From a checkpoint of a small transformer trained on Wikipedia.
Architecture: LayerNorm before each block, rotary positions, untied embeddings.
Training: a variant of Adam for these matrices, 341M tokens, 10410 steps.
Each number is 50 + 12 x the weight over its row's rms, rounded and kept within 0 to 99. Layers, rows and columns count from 0. The size before them is the row's rms in percent of the matrix's.

# gate: layer 2 MLP gate, 832x320, rms 0.0521, rows 232-248, columns 0-63
# up: layer 2 MLP up, 832x320, rms 0.0492, rows 232-247, columns 0-63
# down: layer 2 MLP down (transposed), 832x320, rms 0.0674, rows 232-247, columns 0-63
gate232 104:26 58 53 53 58 53 31 45 49 59 55 42 44 26 24 46 42 59 41 56 45 54 54 55 48 52 57 33 56 59 52 49 53 47 68 51 38 43 51 52 36 57 62 35 49 54 53 37 29 60 35 49 60 50 40 31 44 36 36 40 37 37 36 85
up232 098:54 37 63 34 59 49 52 31 47 36 64 69 55 51 46 42 92 46 38 33 46 53 64 59 72 30 41 42 59 38 51 66 54 31 39 36 57 72 49 42 44 21 71 45 79 40 46 43 65 68 57 63 37 42 59 64 59 92 35 41 44 45 36 28
down232 100:40 30 56 68 32 44 64 42 56 38 46 71 74 65 32 63 54 49 48 43 51 30 67 55 59 33 45 34 60 73 50 48 51 32 46 44 49 39 50 50 56 43 73 56 42 35 45 26 43 49 48 59 49 45 62 49 69 59 35 54 31 62 46 50
gate233 088:52 40 20 51 51 29 40 47 62 40 67 52 53 45 46 50 56 32 30 63 55 46 44 70 64 45 59 31 52 56 69 58 56 43 20 39 56 40 55 39 50 49 44 19 78 61 63 46 50 57 20 57 35 57 43 68 53 35 45 68 45 37 40 57
up233 086:22 48 50 41 58 29 50 36 59 42 49 45 39 43 51 45 60 38 56 39 45 34 75 47 48 71 67 39 46 37 49 47 29 11 47 39 47 42 43 39 44 37 46 47 43 64 43 45 50 41 50 56 35 45 31 33 60 52 36 52 46 52 48 72
down233 088:24 38 33 50 74 42 42 30 62 56 52 53 52 49 40 39 67 23 36 48 56 44 61 47 42 69 57 37 48 57 51 58 38 16 52 43 38 27 58 50 46 40 40 46 67 34 56 49 61 43 49 54 46 38 41 44 44 40 58 49 37 45 36 59
gate234 110:44 65 50 60 37 53 34 58 55 51 58 60 50 44 54 34 67 52 39 44 37 36 52 56 26 52 55 36 48 55 37 48 64 64 37 57 50 42 72 39 38 60 33 46 51 58 33 49 53 29 41 56 43 28 54 51 53 42 54 35 49 40 62 73
up234 116:61 45 50 54 50 53 70 42 64 42 61 28 47 63 42 54 35 47 37 49 57 50 64 34 56 54 60 44 45 45 54 50 66 55 57 50 54 48 44 42 51 34 60 50 55 55 41 66 57 42 58 51 49 45 65 61 51 55 59 46 77 63 58 56
down234 109:67 27 50 49 65 64 60 44 54 54 46 46 53 71 47 46 70 59 55 34 54 53 58 54 78 41 53 38 31 23 56 40 47 52 57 54 54 42 52 37 47 37 39 46 72 53 48 62 30 58 56 44 52 54 55 63 46 53 57 48 65 65 51 62
gate235 102:35 56 55 79 67 38 48 46 42 39 50 77 57 29 69 48 58 50 50 77 47 73 30 58 38 45 46 45 44 64 15 52 58 49 36 42 63 36 46 34 70 72 56 24 39 38 62 61 57 50 35 57 39 42 42 65 57 63 59 77 68 38 48 62
up235 107:67 41 55 71 44 42 41 67 48 30 49 52 47 47 45 28 60 63 46 46 55 59 56 75 34 24 46 32 57 42 60 50 68 44 37 25 64 11 55 44 72 52 37 40 55 53 56 49 76 53 47 52 49 42 38 42 42 36 39 48 63 25 44 29
down235 111:62 44 74 55 61 38 47 81 46 30 58 47 46 61 40 26 42 53 50 47 65 46 50 68 49 41 59 29 66 32 61 45 51 60 48 36 44 29 60 64 35 39 39 47 58 51 43 44 69 53 53 52 43 50 42 35 43 26 24 26 48 40 51 15
gate236 095:33 46 48 55 47 53 38 40 59 44 58 63 51 58 36 60 42 46 42 24 45 53 50 56 44 40 50 64 67 56 38 67 28 61 64 41 47 51 59 33 43 49 61 62 50 63 42 51 53 46 63 31 48 29 52 61 39 47 62 51 63 49 66 36
up236 100:43 41 36 43 62 35 44 56 51 40 29 49 53 54 40 38 56 58 62 56 49 60 21 24 34 68 54 55 29 51 51 60 55 35 34 41 44 59 46 49 43 65 26 46 45 70 54 48 33 42 51 47 57 42 62 56 48 47 51 59 66 33 49 47
down236 101:59 68 36 33 48 47 46 63 43 61 42 52 55 42 32 55 40 72 37 59 43 40 77 46 54 43 34 47 70 52 55 48 38 50 53 47 69 45 47 39 31 26 76 67 45 31 40 72 61 55 54 70 56 44 52 44 45 38 45 35 22 47 39 64
gate237 104:40 65 58 42 54 34 29 63 51 51 60 61 44 50 59 57 61 58 41 54 39 57 68 48 50 41 60 39 60 47 40 51 58 52 46 58 42 45 55 66 34 66 54 61 27 45 72 69 38 32 51 63 39 37 49 58 38 53 48 56 67 54 47 60
up237 103:39 32 60 61 50 35 72 49 59 40 38 39 57 44 46 29 27 39 51 46 75 45 42 50 51 64 56 67 45 54 49 46 17 41 35 58 32 31 31 41 43 31 53 60 69 51 50 45 61 64 66 44 56 65 65 49 63 57 51 59 42 32 46 36
down237 106:43 46 74 60 40 36 39 58 38 42 61 52 62 60 61 41 51 48 40 63 54 53 69 54 52 45 51 58 70 65 51 42 58 39 38 40 31 54 35 64 32 41 46 65 30 52 63 57 53 73 49 68 40 44 51 62 44 64 50 37 59 25 49 50
gate238 102:59 65 51 43 71 26 40 38 68 39 54 52 43 55 35 39 70 29 47 60 39 55 41 52 50 46 72 49 68 48 37 61 60 37 47 41 55 44 68 25 51 35 31 52 51 47 76 37 47 49 39 78 56 24 55 31 35 51 42 50 44 46 29 49
up238 102:60 49 44 44 52 54 69 43 62 53 24 46 72 42 57 68 40 54 51 78 62 71 62 51 50 56 49 40 64 53 42 50 42 53 49 41 47 47 55 45 55 50 53 42 41 70 79 44 45 46 52 52 41 53 40 48 53 38 41 66 57 35 55 59
down238 104:60 78 45 57 38 67 49 62 50 46 53 52 52 59 49 41 62 39 49 44 69 49 57 38 54 63 34 61 46 53 37 47 42 53 71 36 18 77 52 45 48 58 29 61 46 54 70 45 32 47 30 52 45 54 28 36 72 39 44 46 58 74 57 62
gate239 098:56 38 60 41 36 65 70 53 67 30 71 56 26 29 44 48 57 47 59 59 57 44 60 42 57 50 33 44 38 64 49 52 50 53 44 49 65 46 42 49 57 44 64 41 40 55 70 39 43 27 54 48 43 58 37 54 38 81 43 71 51 53 56 63
up239 099:28 32 49 46 77 31 62 45 46 41 38 66 58 26 39 61 57 66 54 29 61 44 45 42 54 44 54 21 37 60 56 69 30 63 53 51 38 18 47 49 49 69 31 38 60 62 53 51 42 25 61 57 55 60 56 59 48 45 76 62 58 16 52 45
down239 098:74 49 63 41 36 50 73 65 54 35 53 60 52 36 35 38 45 68 50 57 69 44 31 52 34 62 36 43 52 49 50 50 54 32 73 32 46 41 47 53 76 31 59 45 45 68 50 38 68 39 46 31 55 49 57 45 48 64 50 67 56 43 32 66
gate240 098:40 66 56 51 57 43 32 69 43 48 67 50 54 57 44 22 50 44 45 58 35 58 43 54 62 61 43 57 50 71 37 48 71 51 09 29 45 55 64 36 51 60 41 46 39 37 41 48 65 30 46 52 49 52 58 63 45 60 55 38 52 49 44 69
up240 091:42 42 48 42 11 50 51 41 34 47 44 68 60 63 44 50 51 52 82 53 55 59 64 48 43 66 66 58 37 53 40 59 62 36 33 50 37 64 30 65 60 52 60 62 51 55 30 50 69 42 51 60 33 48 62 76 73 51 46 60 68 43 44 42
down240 085:55 18 67 64 62 48 33 48 53 45 71 58 65 54 60 47 60 35 42 55 61 40 28 56 44 47 37 57 70 65 57 47 59 45 39 57 57 43 67 25 57 46 35 42 54 37 42 52 43 44 42 35 78 56 47 49 58 50 51 39 38 70 71 57
gate241 099:63 49 73 52 60 22 45 25 52 81 52 49 59 51 34 64 40 56 46 46 51 32 50 52 58 44 60 32 65 63 53 28 59 71 70 42 60 44 36 47 47 60 37 60 67 48 44 47 43 56 58 58 69 62 49 39 60 72 55 45 42 63 63 43
up241 099:31 50 48 59 54 63 54 39 58 19 54 57 36 52 55 29 47 44 57 60 47 83 27 39 20 63 56 45 61 50 48 49 46 52 44 34 48 54 37 66 41 38 63 63 37 53 49 30 32 32 70 39 24 46 43 36 47 70 75 75 43 57 48 53
down241 096:70 33 68 52 56 36 49 14 46 64 40 50 37 53 51 48 37 53 34 45 44 28 51 55 49 52 51 31 60 59 69 25 51 56 55 45 68 59 40 55 50 52 58 65 68 47 48 39 35 50 64 64 74 47 55 42 55 69 60 46 44 42 73 48
gate242 094:38 51 53 63 59 62 51 30 57 57 42 47 59 46 54 55 36 71 48 52 39 66 53 65 57 58 59 47 30 70 38 59 42 50 56 38 32 54 53 49 54 59 59 43 44 59 57 25 44 45 44 50 35 50 41 38 34 45 44 52 37 68 54 63
up242 096:41 53 60 55 53 43 53 43 52 45 35 36 59 23 45 32 37 35 54 66 32 45 49 50 58 53 64 56 25 68 60 50 49 58 44 47 69 46 42 77 56 35 77 53 38 57 48 47 37 46 45 35 50 78 53 56 51 55 55 60 36 49 78 56
down242 094:61 45 45 50 27 68 43 68 38 40 38 56 37 73 53 46 58 42 63 58 62 61 45 45 56 42 24 59 44 61 55 44 64 39 47 41 41 34 36 46 60 34 40 63 65 44 43 62 58 54 75 38 50 42 63 63 69 41 55 42 46 50 60 58
gate243 101:50 58 73 69 48 44 54 47 50 49 46 42 39 32 65 39 56 40 50 52 55 41 43 64 36 60 54 45 52 54 42 49 30 43 54 34 38 47 56 37 62 46 53 41 58 77 41 51 49 63 54 44 51 46 53 51 44 41 53 21 45 33 53 54
up243 105:47 70 56 51 41 44 34 43 67 46 39 43 51 46 44 59 38 37 64 48 43 63 40 52 34 49 39 57 48 57 48 66 63 49 47 37 35 49 52 58 59 63 70 38 53 56 46 63 25 82 43 46 56 56 52 24 60 48 51 57 47 67 44 72
down243 104:53 68 39 45 21 46 31 42 53 55 57 65 51 69 50 66 46 65 65 40 52 74 59 47 45 59 48 46 37 49 50 48 52 32 66 51 64 31 50 71 42 56 61 52 66 52 54 61 75 41 43 60 42 47 60 34 73 47 55 46 54 61 57 60
gate244 101:47 49 71 66 45 57 43 46 48 43 64 41 42 48 44 62 59 53 76 34 71 47 44 84 58 44 50 54 49 34 58 45 38 34 29 44 44 40 41 62 50 64 53 31 57 34 46 55 33 65 67 56 46 36 49 32 59 34 43 41 47 60 03 62
up244 097:41 56 29 57 58 53 54 32 44 39 35 26 41 46 55 66 53 45 54 77 48 50 35 66 49 65 53 56 31 70 42 45 79 63 49 60 66 50 56 55 59 70 46 42 19 51 55 52 57 20 35 41 69 43 42 67 70 41 50 66 63 33 58 43
down244 099:66 55 59 52 66 41 51 45 45 62 62 53 34 32 57 52 40 51 37 30 43 55 54 61 57 53 58 48 69 50 66 27 57 53 67 43 34 67 32 63 46 30 57 38 53 49 69 47 22 67 32 62 35 34 37 33 36 41 33 36 55 63 45 53
gate245 103:72 47 70 63 40 45 67 49 45 51 42 71 41 45 55 39 40 48 47 41 38 44 38 61 49 38 46 46 56 42 29 49 45 44 36 55 57 58 55 47 39 38 53 61 53 60 34 42 49 50 68 53 45 64 51 75 47 72 52 43 47 70 56 54
up245 104:66 49 31 55 47 60 65 59 67 59 48 47 52 34 64 61 12 44 34 50 35 50 62 30 50 56 59 15 44 59 43 37 85 46 62 32 65 55 52 46 65 52 32 31 63 55 42 31 44 50 47 75 54 64 72 49 54 41 57 55 54 74 49 39
down245 101:37 32 52 41 57 46 54 51 67 69 56 56 59 47 42 57 51 49 38 32 44 47 52 56 56 52 52 62 53 56 49 38 43 31 47 40 50 51 54 58 38 33 39 49 65 50 57 57 62 44 41 59 32 29 38 34 64 60 69 60 54 53 58 47
gate246 109:46 39 56 80 79 19 58 61 73 55 36 54 64 49 47 53 50 38 42 37 35 29 61 56 35 48 49 62 43 50 28 43 61 56 71 53 55 53 37 54 61 57 27 64 45 48 64 43 85 39 58 47 51 54 55 58 65 56 48 31 41 67 48 43
up246 108:55 58 41 57 44 41 48 35 43 40 66 65 61 46 52 45 48 64 79 49 66 41 66 45 60 23 17 63 44 47 38 38 51 57 58 31 31 52 66 59 44 65 58 45 51 34 32 69 53 46 58 37 38 44 48 43 70 48 61 58 34 52 62 50
down246 103:44 41 31 46 71 48 59 40 51 50 59 48 62 48 29 66 49 39 72 50 56 43 50 52 56 35 30 80 35 49 52 56 66 44 54 54 48 47 63 32 53 55 28 55 56 47 46 56 54 56 52 36 45 47 34 35 59 41 54 53 29 49 65 63
gate247 087:56 37 53 33 54 60 67 29 49 44 42 60 58 66 49 42 44 52 70 45 50 73 49 58 55 38 36 57 51 75 39 37 40 57 37 73 43 50 77 69 52 43 46 54 23 67 42 57 66 49 58 32 66 54 50 60 51 43 48 56 28 58 49 53
up247 087:45 52 45 30 65 55 48 52 62 48 36 27 50 61 49 61 44 39 53 53 34 67 66 43 33 57 61 51 48 59 62 50 33 44 50 45 36 61 70 56 46 34 44 49 67 50 79 34 49 30 49 53 30 47 51 35 53 43 57 42 72 62 39 71
down247 086:50 54 57 74 22 38 45 70 47 70 61 67 47 40 41 43 44 44 36 45 64 24 46 60 46 38 48 60 48 38 46 50 56 60 55 36 59 51 28 46 63 62 45 56 55 29 51 75 47 53 47 56 43 47 53 65 40 51 44 54 53 51 56 29
gate248 098:38 43 72 62 50 34 53 48 37 36 44 55 63 52 40 21 73 49 76 38 62 47 38 55 50 65 46 44 37 57 57 36 70 59 61 38 49 39 28 31 53 39 39 19 54 44 48 51 31 57 54 57 44 67 58 39 52 72 60 33 51 52 66 80